From a checkpoint of a small transformer trained on Wikipedia.
Size: 9 layers, 12 heads of 64, MLP 2048 tanh GELU, vocabulary 11226, 39.4M parameters.
Architecture: LayerNorm before each block, learned positions, biases, tied embeddings.
Training: a variant of SOAP for these matrices, 878M tokens, 3349 steps.
Each number is 128 + 32 x the weight over its row's rms, rounded and kept within 0 to 255. Layers, rows and columns count from 0. Numbers have three digits each. The size before them is the row's rms in percent of the matrix's.

# up: layer 4 MLP up, 2048x512, rms 0.0411, rows 970-1022, columns 0-127
# down: layer 4 MLP down (transposed), 2048x512, rms 0.041, rows 970-1021, columns 0-127
up970 099:115156112158087104138156154104060135161070085161090105124131107139152129107079105076077121133131096180137129155128159136092146114159110106120053145162126151177107114073140169150155145054099117079077131115074092130139122171191227099107105079128091131142106101067165122147104101141145124117080118122142138083189157160134135133128169171113140172147155166106158154105139086175116124181144
down970 104:107119046154133140155051154102146135161171120107135123123097124139126102091136144113125153114129173115157126080128102075132151116158201142127109122052130154062152141154125142090180188184110056170125205109186155179125107145184149094120101139125122104093126134139085127122127123140100051107123160086151138131118115072108105131101107118128119180142133135127118136144147078180110106078075
up971 114:137144143104140101202127101140071109135171124104110137095175119132111129119071178129068115116127076092186138155183097097142117078143132063080136135081140105120164180116139168137126098137201114130134144188123176148183144113134124078166157165163071093109082098152173140132135148140056096121130115133122109152129178109091148139133103095154166163161134116164135107155111163070127079128113
down971 113:156128154104186138050134146115032158118157088135116152133169127118160104154131131119154106084157153118175069149148126136138135088130117119139092051100133089128101149073127108149081152116097152112114148143144124117158144189133086159143168108130203149205135158147147086096107142148117070115106153090128083103157155136095112173206159072123182064076148144150152151084155129094160114136147
up972 097:150082148124151086085142129068135066134144111123184129104106107113174124084137128090108089097190091131141147100133115129158109165101091086104131179100156150147191133094109103195167178150136099078083189189146131097129110162121103164096109130113191108097089178116107126138111124081098163092130117098145133129147091094184152143109133138142064115204135122144099149082108130115134120130163
down972 097:104150107138095098169151157132076150096162166151132133117085074178110122150141069170118141130132128151131163143137150155154135167150113108120128116167118091134110106162093129145105107127175155075122152111103173109154118106145124109075153190156146137128180151218095078167173133097126141118161106186076120167104182124111159121124194102142149126147161119070077088089144105134097179151129
up973 101:089126170111089131164170175097138143060139198129131149104140165110147127124144089124165135093112131147075093123177096110190148146126151137151154203125123155066103113156180059085114131119097111136164114080088099160143149129134105116137079135123124085056130112115094135123139080141179089099144084128125200133189093129133160096058164129150170088126127115138093128107193164116164208120070
down973 099:155111139099139131127131124098094095144159150161183158170163073147184135118132133154231126163124134097175144119153148103093113090196101215072078096115172110081066093137204092127095132191088109090102154177175099148167113149181136113123122114182107122150165183089175153121155184147144152166159134085149145105090147139115141153119121150121072111122143122106080128129107122134132110120148
up974 095:114113102117193138176086135102160091105159111166133108147192174139143115129125171119134141166137089153121169074114139120144198171187131114112108140061152128143104151123111083164154149134101113146123149150122091060166159108129195169126081141130157128086113110132120109101074103120115132136113156081137122146112082126129091122164160160112058116171133100147141151168159105067152098160123
down974 100:096101166090121168099121106160133069141032126164119086197111101167191147057158124123148121141128189101108127104145171167159131170143080096131195179137083114083155056111094124071117082143159147209156120091124143137125101127117077095165097164152080142093152106103090113123157166112217134112151181177106081155159107131152144119168152159090114117134113117172104089109154121144089095133138
up975 094:133106143080142108122145129172108117122121137070167133128097160185143144163161138156105130150121150169143135070099180128095149078139072109126168160101081135133142147129088129154078081157115107039112125133109112103173108152109177103122156190136092084118115117063099084122070152167128137093122097116174149131153156169176101148132108158131113104142118056207181115096153163083154132079187
down975 094:099091127154154130116137104083147127153083145154105132130150136168081062133093157120087120135123072131114127157095069133167140131081181145155110057144138123122070140065134133120136205101160101193102059124172149130086129127129082149090061105137183157141126175159158097108139104158125123128101169133139142150087113138096154138063147121137123158131165177058113146174127142190093166160102
up976 113:131191077165087144108146124127131050158117086101142123118116184200133124143132103128135162131182095100198145044130143100141129206113138110112121152165177131138116147126180111088120162164135163078186157159143075174112087175125119120115172147142127202130164110105116129046107105099170175140148140113092121115136086135111153123129100142144165123080141142126176127136112154074141130136212
down976 102:165134162153103126097132092103124100177118108105145117145130231156145078155078116172066142135133062075064096120132187167146165114062099161118107171132048114094151175203179158164122155141139114144116151113115146174155137137091107142128187100149087126176129138150128170142131124085173109139127118134164084095117161152105113115180145171106101129128060161123087155141143136158165165121115
up977 081:165119125118073145143161141109098100107126209096108143114141088176097135162127125117160107131204123180131119127020076157085062135128134136164188142125151123140121125163106126080098098098041130149137130138166093156145131160131206081103120148198114115160104063130179120148100126166139181133153127146139121105123083121072156114110118166117115164100146138099161139121108113098206132091056
down977 077:107125145077132169146145121080118114102132144208104131123148106080107143126145092153143151179081105090148150111133127102141094065107118117156094141112152087124136104090171082180136168169188210120072133160143208161123132159214129144111184183148132126085151099081181050102131124089123088210180182161130104147134103155143139143194124129128105062143141095173083127182142103118064104128141
up978 104:064136118165162184108080162152061160103156116110139082105122113130130078137173116102138086171103165144166094108161093157076140129130091167110109082123166124115107101149062179078121068126106129096126066166141135136120154088133122171083114148174144189152148141126210129095096177166106151192116166116160113143115144122141144155162119104175090093126118096146148169115172146217106122108144
down978 100:163138136098104121119090091130143187069057149130110089157133130143070121089112153138129127156083109146162177130113154153118175131127113122153137120147089145147067128136141121126158101084090053166102103111142200122142175151107104045159063122108095109146145104152208163097157083191107162091157120118154093128094102122172127112115113076091110119154161151104132100153182129125095127108152
up979 092:154151106177162064121157137187187168148090120075115139126098114158124104086165092103105150154140096169148126107078099138106146146078129101152154129152100090136141146138108140103133202163123149200165205158130147125117106160136120137090170115114079140150123120123160140093121167125097098146152145172138130096138120141093155106120105182076107135169086127166121142086114125056132136114084
down979 085:099131105127114206149150133085131170090162159081120108104202164111073139133164148123179101176121104091190119084150165102161156209129078124149158112141124128092140151163164155085193125122152153106073157093165123153172166084102138133088152106109108105119159123144107138085149078126142098104150113165095134135068073134080107122108104077178142065129120144142144128147122129062113146126138
up980 087:120143113133160129133182104171134127096093121083188103173145090106130142122192144108089153131134084204095141078082091145180145148179134190172109118196145138118122129076141119137106178119166148151113103109157128117089166099090099138127186202094118151157114121147074105159198222139107094109142171113174096155120142126126108102181139157167129160154142129123133136133090134142122172092166
down980 089:150152146110129106131128110080116172121103153171062178133133163133111177084144151135158093162128115134176135107148173083097090114133118096095108103111197067087098134106126141138138125197138125092133148151109062112133151091102081141133132060195130138125100158119186107116124090148149130134152099153151123116175128093114106187140133156102185118078114151121132129185127142143138136141096
up981 109:093100103133091092122117127094120102130121144130139122088108122151126055088121152113131111110124098113086092183128124168136133161160139121079099137126111121221094138233099142132142094127130136106119117147097098144120129168112118162107115135044141144129145126114144134130149161166122105142151116172128087178050192152151048125080182122163156146169148155168147126096107139157070130128083
down981 119:148142078128167128173107164164123137131117087159126096110132135107072186112063068109092144188102145115115132158213124125098107152135143091113165156163145117125165155159162137111139116134145116166134175155124067141109178140138091151087147168133166137184104130121054134098134127155089116158133142197133096147145171099084059068172153119135106167083154156124154206128143172146142123162115
up982 134:123156173146130108143093112094124146085117139112057170134080099146179122140205105112137180150159166220062151181113086097096158142133110069123115126106108131121125159128145132090116107081107174099123142111125162141123174155153093161140107055132166065102086149113121145158122087128118082106123146085125134095189157115125080111096162157119118185063088119152153098100191115148155123150184
down982 105:171109171093133168076131154135103132185111117062152175190154125145131126115172151108092191133109107105116099084095110178095161095154090143120158134190115152072084177120118148132145105120068128127110108126128105110133151133101121117135113136154191147159115086104152189127101179133141177172153184097117111070111114160151110134141177165187152087075118139091150098135136087137138152114076
up983 097:100118111171089144171162162191065103160156106166072190113108075115108122135156125089135129126121150105072165070108114138158122099110089081212088140158133078130125166107108160144131145149203097110129111172115139115092166125196133146177087197113095141147110072120078104183113083114132153137070072123123126137092174120101137093196127157134103099103165124138166148130127174107158139158118
down983 092:186114066107084143069132098097155181160116113104083118105121165212101147136109129079131126141145139139162141117104120122146158129171160123082128170141111204126097146149154126079144098078174071118155107122111135167095089161089114125162189122104108086165144136154127164193130141156123106105112147115137122158169128112138096142081142077092127153126135135104106105138162051116073133103106
up984 095:138117094142151121179086070066090133135147148118105121096124161083115133160133105138150104167089168071115144103099174182118089143091128152156149160191084215146135119139109163124117185050145112090097128113126128084112133115153157098094137159101118104088117168104104117105152135089116126147152122079093120120041130127132123115169100124150127192127103115167134124093151092107119102110165
down984 089:132069209129146094188115146140096209131115095159085148171097192176123129082136096114158144112149138181150109141182093121141074155158125165101100140137167113109115213141160143153076106117093139108137125190177122132148068100089092108146175101143131148141131116115127083120104150162157120163142196156124122168152117077150148173133114130109114079119112125119113087111156168122197168118143
up985 096:135144164139121137087143145138133135126125164154142110115040152130168135056181049149131126142184120162129104091211151197190115111103132136054126073117150154104155179126107104145140163044130178073135161171116154135121130123100133147085143089129103065105086195211216130170075173123110172171045099150162121152147140091125104092186141086115152140138104136096104133117108140211116097128102
down985 097:142112055144157093167133209115114096140112130167108131113174137137095147196110157105140138111149078152159138213142140094144136177075127075172077117086141088149157057153165134130101185166169176194129147180167104119149106121083070156160152112115147111104131092121084087140159100162155188097170112179163117144160134123137177107116149097217081130133153108150144130196108097066173191135121
up986 097:174107106131149130105090148076106134140155211091135126098105129120136148131169072122198133144099148087154155117135187131107161111119095131159107142107063156120087120153157071043131184160178178123057099095166172183082186057154151109074085107115136123103115157170155139138067159147164094062078111166059099163133140077142139148087115126150166092153091174108107158137190077092165092144152
down986 101:097156176130143104180157174092166122061107120104228160061107118043149181137099168146139074098156159150181154145169164103143166151124121163103130127132125123166130104088131156126188091132140111118194149165114095114171115105129058127181112126137191098079146138163135146146115108159076133143138129119152137077096130094164140130145167150187138150101118081152121127176071115192140110144112
up987 091:156125127070108177062186072095123091143158107082157134157161154162183165069142153110107122122131138161105107141111133160161116139144153169104152138086140141109126090191149093131122089132153135118126056092119154095076062123140202132179083136099153163146136146147148155150097116134111097163151195084145162144068093119161166093104145083136122149168088147124113081122139076164122164174082
down987 091:055091149182125110143115156103140135045095156142138146075126034149168192173176100138145106152116129085138182154116141103126166172129159139102138149101119150156154146162106100144108101080163153097145173158158132139101145193138140103137106158113140103103151199120103106108170121130081117127127146160082111097179117134132105134151125121134225077108094146087134155085205206071119108137049
up988 099:116121169148206078177126108095175157054124104105156181212065129128195138146102152124153164154131111124144125093112137137163089122127202135149151115144163059159109124113094122122157100144111139196143107090038159110148138165117114118145113131140107146090092109135082163100174077137157109128112176122104164145132222098183070085124154102159139158169175071143132123165181087096122073140081
down988 097:106187158126146239145167118077125108212116169095137141060110171169119179139140078193125132090096093133117106147165101170051115098145115137104112170120083147095123107155191122122173168149146078109125152102145137126135158111176108119141135188181109174130110136138164138124132126137157094088155132119150120121119099159151186115140146167089155095117095164106163131135113181130167141119173
up989 096:133127122172127131158138184113101117146152126121120108118113059097068110118165138112129142103100153070175185062132126116098101086148110077137149141073123165144149178118167127086092086129073165127139158148119165120071116174144080115136106134091088074154099105216112127138128142208135170140144140172131134146064127141105143144154125175105182113133142139189174189132130109192134135119097
down989 095:099125142165180116156129143148053121195129133141185199109119111169191127082105141127123168114132142150095063141131158114134148147095124142108105106172168017120164082151116093155121120192141114155140087142158059125174173110101141179080099123164139132128160168084147126129072112101158072163119133113106146119120140164112126101109155111156145157104105101088153095157150162060129101127166
up990 100:168118131068107139170145185123098125094091124130159190140120108105059088104132116142194068160134063081102135142118158118113095086167088129175111108125041152116135135068101183177102098126171083105117053211103114164179137179158126120133105128133152118167028105128119166131120155122157134128129156134153120120169087168109129056147129115108151200151119098079106114154114184134117143087158
down990 105:117072114118092149068200126183158160171148104176157138114100152194177115117109125101123165134098080122148077156105148098141081111124136181187107119106135202118084110104121086085106111091111091157129110081117097107133068118151081166125122117115128124084106146137165068141108116183160121132111125060176086117084107153175107135134131077161146181103143137154145094089090093131103097159159
up991 096:081147180170151146157077128083146161101178163150121112129139094128079135185164149100154166155114147108107111079108152093095138178127137147130114140102126165123109079131112107099160141113144161121099112185177101142157153121126152104169133121185163113123144105143074058115062110130159202196098156097071159146114107125121107154131181134185076123031132048094117105140106073101083157158167
down991 095:137117079136162067138138125127131127161149134121157156149225085050166145162097132124111071116129111131127145146194133139130178065104134169124165115122119127162112120117149159161094199135104086151116097063136099181118093134118142142122137157089108134126098101142183113108099163155187103073133148188146153086109136098062105066139118067138171162147128151147118182124116156102176107140100
up992 104:155116098155129099133180155142089132135133129200084139155087070146137158099176076104154101160129156161079159160102145105153211189097128148127147115138150116113149141138126124104125146184107162043113145146115182144126112115161142055123113127085100136128094115123098142133119112162161056155137110164187145099134103162126133151109119168164173140114064102121122079090131157148160142207135
down992 100:167148149135136173081105092092152160095071068104158203101178165091104084077155114081178137139171072183148105095144126131156081206154142118079103141138180194090160161127086198127153172142070164144178114192103152143136131112159081151162107062123115067136137163148168152186166151131058115094126169112063116125143136090126190096120091082143138054147163119110109149161140129167102112085129
up993 092:114093123092148109149149101048113121162121166165127120105144140144098192133157104116147141151122123133124109109071118139094170201113159076136123078125083113160165081133103152171117054150116151144171140123178125142128097122119101140147155089151147125187088141143096140132142125176163193151137134134167180137143136117116119195099161115157121152148089087139082126133105159104149136133113
down993 100:153039111155125096092159122137161115032109089146158144155148129115115103104137073095069188049103112105110109187134110121118169086145116128162113159138117128117098174178141167151134113135146118110054121135134159136073131148142131153100163171150098123106118088152119183135188150154165112112152161125113081116128083098142132083189103094119123139116147120145180134153122106142164110140074
up994 101:138148085107162116132108111099114061158134090176128191138143097101138158105089133157211117175087151141094161139138120157142095134140150150086198122067153101143091149175133082075040117143163168111097113158098079171148101087138132104114145165118161106102129107148138119091106122111125134150165164131135106142145142158155098066129094114114080130132084105151133129162143126119184088136129
down994 100:131110087111110104138170138161151174189088114122108112122097175065120115160155149127106165115113127149159161108175136127101112116083104147137126126165139129070106090107121127156135148165083141149098167095112119105093148164096097170108116154169094065126094073129111185146120138149176103157122095171138112122158138107114090098186133089138127140084130112105075149158121111080120206154116
up995 111:204113109147188062205055103102076207125122109133114110129160140114165119095082112184144140187122123145069106146104110114162098137069151117152100153133099129150113145109071161138077118134095137121162137092193110098100139137095122173072142160111169147181105107099147171095185128075081093132128155144092187157164131109113130094104119096122134221126142115150114125143102070092164069094067
down995 104:172106178089128092146093111084163135137120101133167102088103095066183060109113082148122134166102125101137155130130150155132101097093122127088138090149149083152101136182129137078076095117180102178083091139141110123096140131183110142150149164110159138175092098134153115170124178117096139060139140172206138181176174116124113105099106144135166092070154106114152159143133114099161146137104
up996 123:100115156168151173157121128137142097160100159085171080169085096135183066142129133149040140121177110129160074128146149145063152128103122071165143103146079151119108116139063108172127111141124161122064211051171147154176083131130131085064127057097113099094114080057101146143132113151140113192138125167121194106120150142162089105110148140133098119108121117079131150138177128059143151109108
down996 122:087057098090169178106101222163100099142111151097163079161112124132132058164146110118107137109134130114176129148115082139093173104144151173155179128139126163187061087090104113134188094119143119121186125097146142135150113112145112151156096102118154072149127159093126196064148139118112082171067154088163132135118121130129107097138114155110111069145145076158170096147145109137161147104134
up997 107:186079119121124123042087150146165126147078080102148083112111101184099071086170132096156122166136151205069154118155177139098078104121139108111139182117156158072139115167117049168079160134084114099148129143114150189092062130142133129071113156156127141124136132086173208145077119144141132085099116155189103166130097147169178117115106057152140137167146124097218132155073164161149126092117
down997 106:113099095103135125099138161158179117123130136108162138107171094152118103120128096121111154103120072139088107117097101123115124180137116120173061162122139107106077081119123120115120118138112084126182124116150151130054153149102132146139139103103128108104124130119153141132173118109137115099104123097089123136107121112234116163137109213183173109110135155110170081150150171150195131136155
up998 108:124181196179125119144103154155102086156102142144194105140096119132180175093148111175138150126099094144147137107134102165073078078138089150111157125190116134146139070179083141136077132131100098083136095188144128143054092110082112139091100084094149115154157078130133149113143126108189071075152067126084131079132072106083157168094176155141127123078100124111076148136100175202146113065109
down998 098:117097101136070158094141097086182152154086048125112159108148140138093140102105103130126172135098133127156121107174072137158106118126146090127158166124176147082113114129103112127134093146162114142123073077084144072119144125100153083131133178149134151121166116100199120117118141128111144072123137126179128137137118138070137176169146118158130010183167168146152073115149153102102159114130
up999 094:133194110121144157167147125107134082138179124150120102085166148179102148154194166113123098102120106122181081115152096157114126050072092108214089136160164161106149135115126075098135137176053149073139131106138149166125189151070127121194102175102102151131137136152197132121092150128088160155131169150108150104127132127143142120111150103143132136073120127128173155157104083115164127138120
down999 100:096174135126088097135122116179130180100059177086142130071096097159144047136136197111113139143130088201145092176120128121140083160117094124164172097153147096141116095142061123095191096101127144136164168128150104175105122111095136140156121129105149083176132197147144159153132127124108170116103130176129167119160154127144141142077165145173085125128115087138106083158174112105100126149188
up1000 098:127114110154148116130122117135126137102155142116072090187119089155063136169131115094155174151127125139124153122144087197111119140130132155172068146100085156111126078124098148109221116129122097148117097115108132133138124146120100158127099127106139176186210028131186205101067108104134125112180144114142145136204173109145155143167123126164086136114086138196099191149137133155130129144103
down1000 101:067209104045139145155147089117094120127086076091145125109153207121115120119108024128082137118144134093111134121096125019118122142164127070103109154106100164133124088169111151131103147151187151139139157086114130108130192079118165161093142147130197058169105151143058137109086123147091114064090130174143094167108070117128134119148130051127143086118085137114163163149140165076154135061151
up1001 093:101087071176125140128130074102077109068112159131129124160170127137151133194098066133125150055149124098148181088198118123152117115111104136079163184099133054126116144146160143101173099174076135137187110128106132106120080097104162141161068115124098117159141149126128112115120194174066084108091142124105046104118118151141156115106164103140142133133153097122087113112132093137130139169090
down1001 096:115141105207118133111169135117152207081126112132108141108118159145124191147165136138149094096124098123192185142101073163137124114184145086100183118086140102138133172152061070118137107134184138150066107154104145138206102106169137184193152160125157113141147107159126080107084157161145110129120122103124140085199150164090106098203188158171143056111141119103148142152151181149163091122085
up1002 103:133131191103160104153137140118092125098137143179120091139146147101151120127062148065119099101133147121142170150122095146145105092134163083092121129116134151147127175143144234170103179123156113197081161140100127159134181131168131167104074114145109195117154141177070141098128165120175106115141048117133112116132156085113136103139130106105164127115141138145101116085078173124176164144155
down1002 111:118135115133115086142144131173116085136093155077098081121166110144086084127142095099074075098122151134080119109122147086152186101155166153141171111117090111177087059116155154139169193123108140108118149160082073180123114076136106119112126151087140051155106170137165144159131145105147138075110220097146060107144155160132161088151147164087102137175100161155094166161168131083096114112088
up1003 102:088108136081124038070172145123082157149161171184127117108104105128156120092105111080105133174099176131136136073135064086099189124081101153081077120100137144122118183144162156144138134083144116115114126139135150085125168146145137049138105123142164134132158110144114174131092159187125118172077136178137163154153065135193145189087103134160078121115085144128173060121095161181068100073174
down1003 099:188129137168139213122096149049152122107143197121104132132104164076106163094150112221121084117088094081070132144086076149176180113134133059134117101137115181157132113108115151152099119153159134116112136047134092135134141145082132099100082112093138162176095092099201131120145151127116159090140153090125143063114118169083133129160087142139120176111120154069086121124125173127157109144159
up1004 102:126130042122151130131107132172167092070111153063129069114170098131165186116087098111115130136107119102115131119173104122136199136092116098134141153122153157126142125150115163174138112123120170128122116168099104138152099134205137092165160107170131159125138096106061130141096139170113116116164117106123096199108130074114121139141112113112127092168171079110144121104104091139160161158165
down1004 100:102141130099148163156105134101133202137090142090115148107129152115160129056156177154139094199102113179097171117151160154127159192132139094084175194076133144098139062139133083089172101127146102113147161101093131103097120112127142145143145087137119097094110139122144142158118065078120113113121159181153132136099098099110139151116150102134062179140174106148124110088160110187087130125114
up1005 094:103149134098128126178142099082121105122107153158113119166147118185115100142132114078138175123133128169168118101153067073123111161094129076068169076151099126097121084167125122136106106118086196132137077149136124103189142139134031145073112075074081104166105136140039133159126140157146104164150131110197123104165102125203108126136157157083127079151145138135159122125081120065104092112086
down1005 103:103140094087114145152067185123194173153153185148108170117086093117163194101132198144132153123136146141139125142084077163120117078142168126164149135137174134147117100174079127135109126154090177128131086136141137110125131154157068161148129140124141083172136151162183158105144096112157189072107156109157115138100153058165202101111150144132094132184137146082110121141148128163137064126067
up1006 094:142097134149114157141122117161149091136124190118128098173079171148080131105127163170138178160154096137115085124057141178100163107164125097115103145123141142137146122148091158121102150116148129146102096104102147169083150150118129168149118115144066175204138089128126108139119113148138122166111112152115051105111142124103124146112104091096168182106088072133143086089096130123151163169110
down1006 098:108089121118166114135134095148109104119123103090124140125129127103147158126203113112122113098111128154135133080174158079127101154103066133089101137097113149143124156114116132129081103128139097105137124085148115133094076102102176120151128195122198095118114154193146054198105088122158127091150093101104197095139065103123151123077172163127143067138122167123138150119106101155092150076144
up1007 096:165098127134099196147176157125106186106126147088109119114104115133135116074108126146115133107148138180184122098102097147142080163145111175138072179178189147091154131096058059180151148122134146125156153069125148097124076099117171115112130124148181101107121134122187159077103055084136192128151127117130115113193078149115112133110194128061144148184138107102119106125098112207188144129051
down1007 099:097137128131158064102132138138178136115142138110100144107188125141082113202147121088128172103134121159108176175091085118097136108196062097133116121102134079174136154129147179130105185130077141147134150128125125142129149124122068163130100117077082146143152128073082138137135114179115079144124170112151097139156152097144093122177103142150128139082165125157122143122112105080018107098126
up1008 101:108134138156155117168097158128179130105118109111151158109153100104140127198102238124108137182147108090119124162097136151182133134164169084144104149107167131145135110061097124198070137089160084164130134090122113122104129138115120134112117070110040155116121201138099140112138119157142146188167178118105132118099125132134147180157061176146131161112124100153059196096142121071048117128133
down1008 102:085116183149178137166145141099140176083136183112081120084110146129134119147171147108115084206118111073175123078077158120140114086079155119173114146120145099099168141073111072152088091133113152160175169112139125131136144117092151111168132146112085132125159140076142114098156143131193082147133093074131089117164095127141142147174157132144099150103139100095136117161128138102152107163114
up1009 096:168092136158169142154096156121146108141086165068140113147121162127098149056181096112131136212111124133164133106144087141095166198146109115080093150116141133120117135088118148187130161079116106107121138066129116145097149117029135094119120159107135093125060177114124196104172155126144167134142119092096147132148129124132112189156157084157122136130115129141154093112189163158096107127133
down1009 099:077135130103177135132124147073101176095162124165139081136133150109101096129149160135135078119113204124091151191098166113095130151128080135093154083135107085129155104067162128080127139146138143079106116105190117081137087130097152145121138096107101136106208063097109100083111215171058140147072118174162138147126137125116184112131136140060095159147123135161089082134111167075124169087139
up1010 102:146144156112144139159131127127126112136117146118182190153080118128078130115147049105134109087138137106135123144129215123075103085194205136114117119102107135062086145139068138043078134112124134097136089131134090142140067147156140143053133117199129089077116127154123150130100094129130113084174190166100093134115110095109126112172149116131160168093120091106182123077107097096156114129146
down1010 102:106146092186106087133127108096158125144105128166015117144162210038150144124089223112135126120087125171138113152111094146129106208096031116099124132119134141098122116140137153175135179106103054116081114137101116102070175105136093146179129075059144122142097167140204173092113109096127122138089142147144119147185110153139132105143161110119100113163130183105094161146145145114055155208134
up1011 099:054120172189081166111114112179091109100164101144066104130151091135157128162107137162091109140125177154133139169074122111123093141130138112130138128145113157208159108074098183124102158136122160151158161137100131077085154103120150165144140126134119114185102153165079181054138176110146107162198162138067112137094153101167159156111111122173126124143161127124151112102141141167115106173091
down1011 098:127163135088150130125143079154216144130107162153127113101142101114083154120138139111119100059141118128098128139125151180148123102136124089102161113143167098107178154103152122124184128144089179163160139070165153190094153132063161150141152094138133143119155115112154137167076071086183084079075115123155166124082182168187115142140158144137050117149102152080109143153055172115158164085065
up1012 099:104080185128129120086126119161160130111180158122113146119110134109166083114159123052159153109133098100157178129112081133103099087194148149094165176160138165104128127115132118133102121109131084093121082155123131143114148165106096113096111188135094160150128130089138143116134112139166150132145121089074116168111202141110104175071136185099155122133149099089160136110130167162156129131159
down1012 100:193099169095117127130115090104119120142139128092123152124184108182132092130180152174159119110114176065109134125132154096104081142101115156121133138104145132112154079076125126117163132127130162178025108065106069160119159154081155097138086074140147163107105094082124099103101085127144106093144118113167184139134165070069145138063150110082187112097107119114138115064136195125071163168090
up1013 086:135178075131168088130147110158210094147172094140121132181101171115204112109149080095084118141132106189107118110153123155209111111119106095115084200118131144104114135070121115182177095192112092142154181085128128114131210135133143099139126108188104097131102120105091102153083133154167135108075177090152103111051146129134158160074171120127140174144060149167152159131138098092125118163208
down1013 086:144157100110104146171112106105059103188146152185139103170164107092131131139128113112151109092133147140080136167119125140158162159144101151104151139133140145139114151180153135124110159152159100117117082199062133080132153161137142110135094174100107135128139180102096093148157162169129095215236093118125178134133158190076077108160180132162122074129121146175099111180171112139132136116157
up1014 102:088115197109058217114103111156148152177099147168069158150110161127129126205140124093153105121110097128121138105176052116132172092173077202183176136103116115145151148108136109152079103126120098071145147165168121157103153106144150118116142121176143129122124108096162120172097127150134188100108091127126133080161115153077090170081169136124132027146073161145091168107064124095095102106180
down1014 100:128116124115160075163085120099089112128092092107120078094140199156167132101114082159109188102130161143194154086133143139116073143091114048146127129140154127148090150190133130075117166181110133181156087106073177092102118088132138103150128114085155135127106164167175145112091115097165136167125105158188115103103132128105165142073115134197071093134112109094155095150110160145150095160148
up1015 100:102083126143115159077140116158103099057160155173150138183135083112134121187162150080137201138156120177184140154174099175112148101119115156147176129139197165163134112083141123069056149139124145125161074122159168187088136106142155138070163133108074087136192079176120159154139140134084095143107155083143186098104068088146100129115073151118169096141112078142163121127151126106104067133162
down1015 099:103129114098153092139143138064173187148093165137099068107117078117125171030134172180138090083091135084116167134128110136112117152090166095142142167155138090180097099174143000133130127108165128126133122124101155148128094143148133099148117165100098172148134133133127123059112156088092165085146160132161119133110178147147095074100139148127136125156107154153084081089138139152192164189096
up1016 099:128134137162057117162069152209166124114000079071132159163164149115111090089082126154170125156131137153115112153098162170118121128120141109118066111145091103099062122151162043099126085134145144153092162095115135140091132171169112153125191158142181140147145189137119188155104168098134077207126103168108154116158115128139182105100199176117100107102106161091124159158159076128057157133084
down1016 100:122166117101059086081130172114072180158128118168192109127095122163137158080101140133081060127137109149183116141113102121149131150150109103111171106122154199117112087125113121150150110182095154112110146138112116140087113141090148089162077159102144130136148133112173147136102112104148104134107179110155107163146147149126124105159094189135085159214075149131141178095119100171136116195126
up1017 096:097168202133081187127116104144132136134162068114072122101101107141150182116106111117111173150118154110183146130150066159127126171145129102132098139109129138162179120089134145104088129105088100175151119119116101158116113097099087170098115122104077118119132120138114116098115184122173107126061141109145110095086156080119103101161163122157161094108126090158118066112143145172132146111185
down1017 096:128129071149161136189127143099134178118079142116125081108138112119149136111186068185168093134132145107120151113162129194085140116137131060141089119094165078097129140158140131084168055089092107066142223186160088082139192158124155133125176132132103176162111182143138126149090104081068161167157160143155187139093193165124150135095154172104229143178161119169138127114147168087150099134124
up1018 101:169109126098079155151101099171093102131117131137102104094084144153120176135164124087116117094147124109098170168101146112103107116116101086138104164143115125067168115136165075093093147097100081144145106165080131135146077131168159137124153080150089116089090173067120146118138101156138210131139089094125119090131178072129144097145154089117142081145052124152197169153096157110124165121122
down1018 104:085161179188111096137100138081102140163140145116200104145095137151167142144161113076128148105142099182123105137119097101121124120150114161078159101129159160054103133121116130138097182116216184170155157098201156148091125163113118140066133146115141126132149100112141034176133100159138115102067131170183088149136120098099119085111157123146139052172149180047130097110161161148066127095115
up1019 105:117077116129105131157120163145132089163138097106109153109153067110129102186099133108137100119151157171120124106080188151111138176154070133131089114135138118118172154112111124094102149074113111111147111140164097101143067169127134152127125143135160137130136153108128120120107048183121091132112076137123137101127110105128120138162177176087136100104109108127120151158109140095134158141100
down1019 101:109140142108159119172146139114125114135130163179160159169129122127140140116097131100162126110152109129145091149125135112129158179106171138132128157120113165094086126180168142094119142176096090215155122074119072136143119107130140152157140118139094149107139113122077144082095193105167131131080069135114067141124119146118112108196126124103118141094125145134110143158131082163127130105140
up1020 100:116157151142164162123114122117096104107165176129150094194107084130169129103118113134143112089078119152186052135067152141113119114123185213114149114112141172154103172091094125183106155072082093163156113117139140124131105167146114133161133158154152108142113125098164143140125137154124108144135135048169107117163142140108133112138112093090124086079023155136066138086165182110111155171075
down1020 104:166198098121094177094066097130140162115111182133112157147134130153130123156153077149127077161096123121161182118148153151148146170131123123120129160135146095073153069141144123156165127124171126129136093111119136151092135108193104120133160161112156133136105144152084183138125100077121108179100109183070150137158115125127140128110134159132080062154136072136100118158100113091157124150137
up1021 104:128150142100085182175109046110141101127137136136103187172152132146181055107146161080049138047158108123115103152145091157206124137103177120151101069060175157130081162138117091133165107105130129125078138124111132097148145067133136154133061148116126082178068102134120078146063142128110104110139134141157097099180134131092116064140113195123130142095099118101118147141180116152154123111138
down1021 099:118141107060156125180142099105135102115105095109075076094130136132129126144072131126167061183071146100131126100094176151107059068155067118187136181191056153137150136185142129140097132125104110147094112120128112137122107135165104099156129144082173197102107122199089146118146157070096136181157107100122178177161120150121123140161173093140086172102118177119144134128098119100139126156158
up1022 103:139178062129129165137157112190136128133095108117149121055141177187088171119124114075094100097115121050139152169154152084104139126156192145188143087155116106123116129081108128150128163107126130199113107110147180132113126132133070120158097131156134082153116099130163150144151126104113130105106057079085076133098120096070099155176205094110157122179177129128089154164130093152121076194161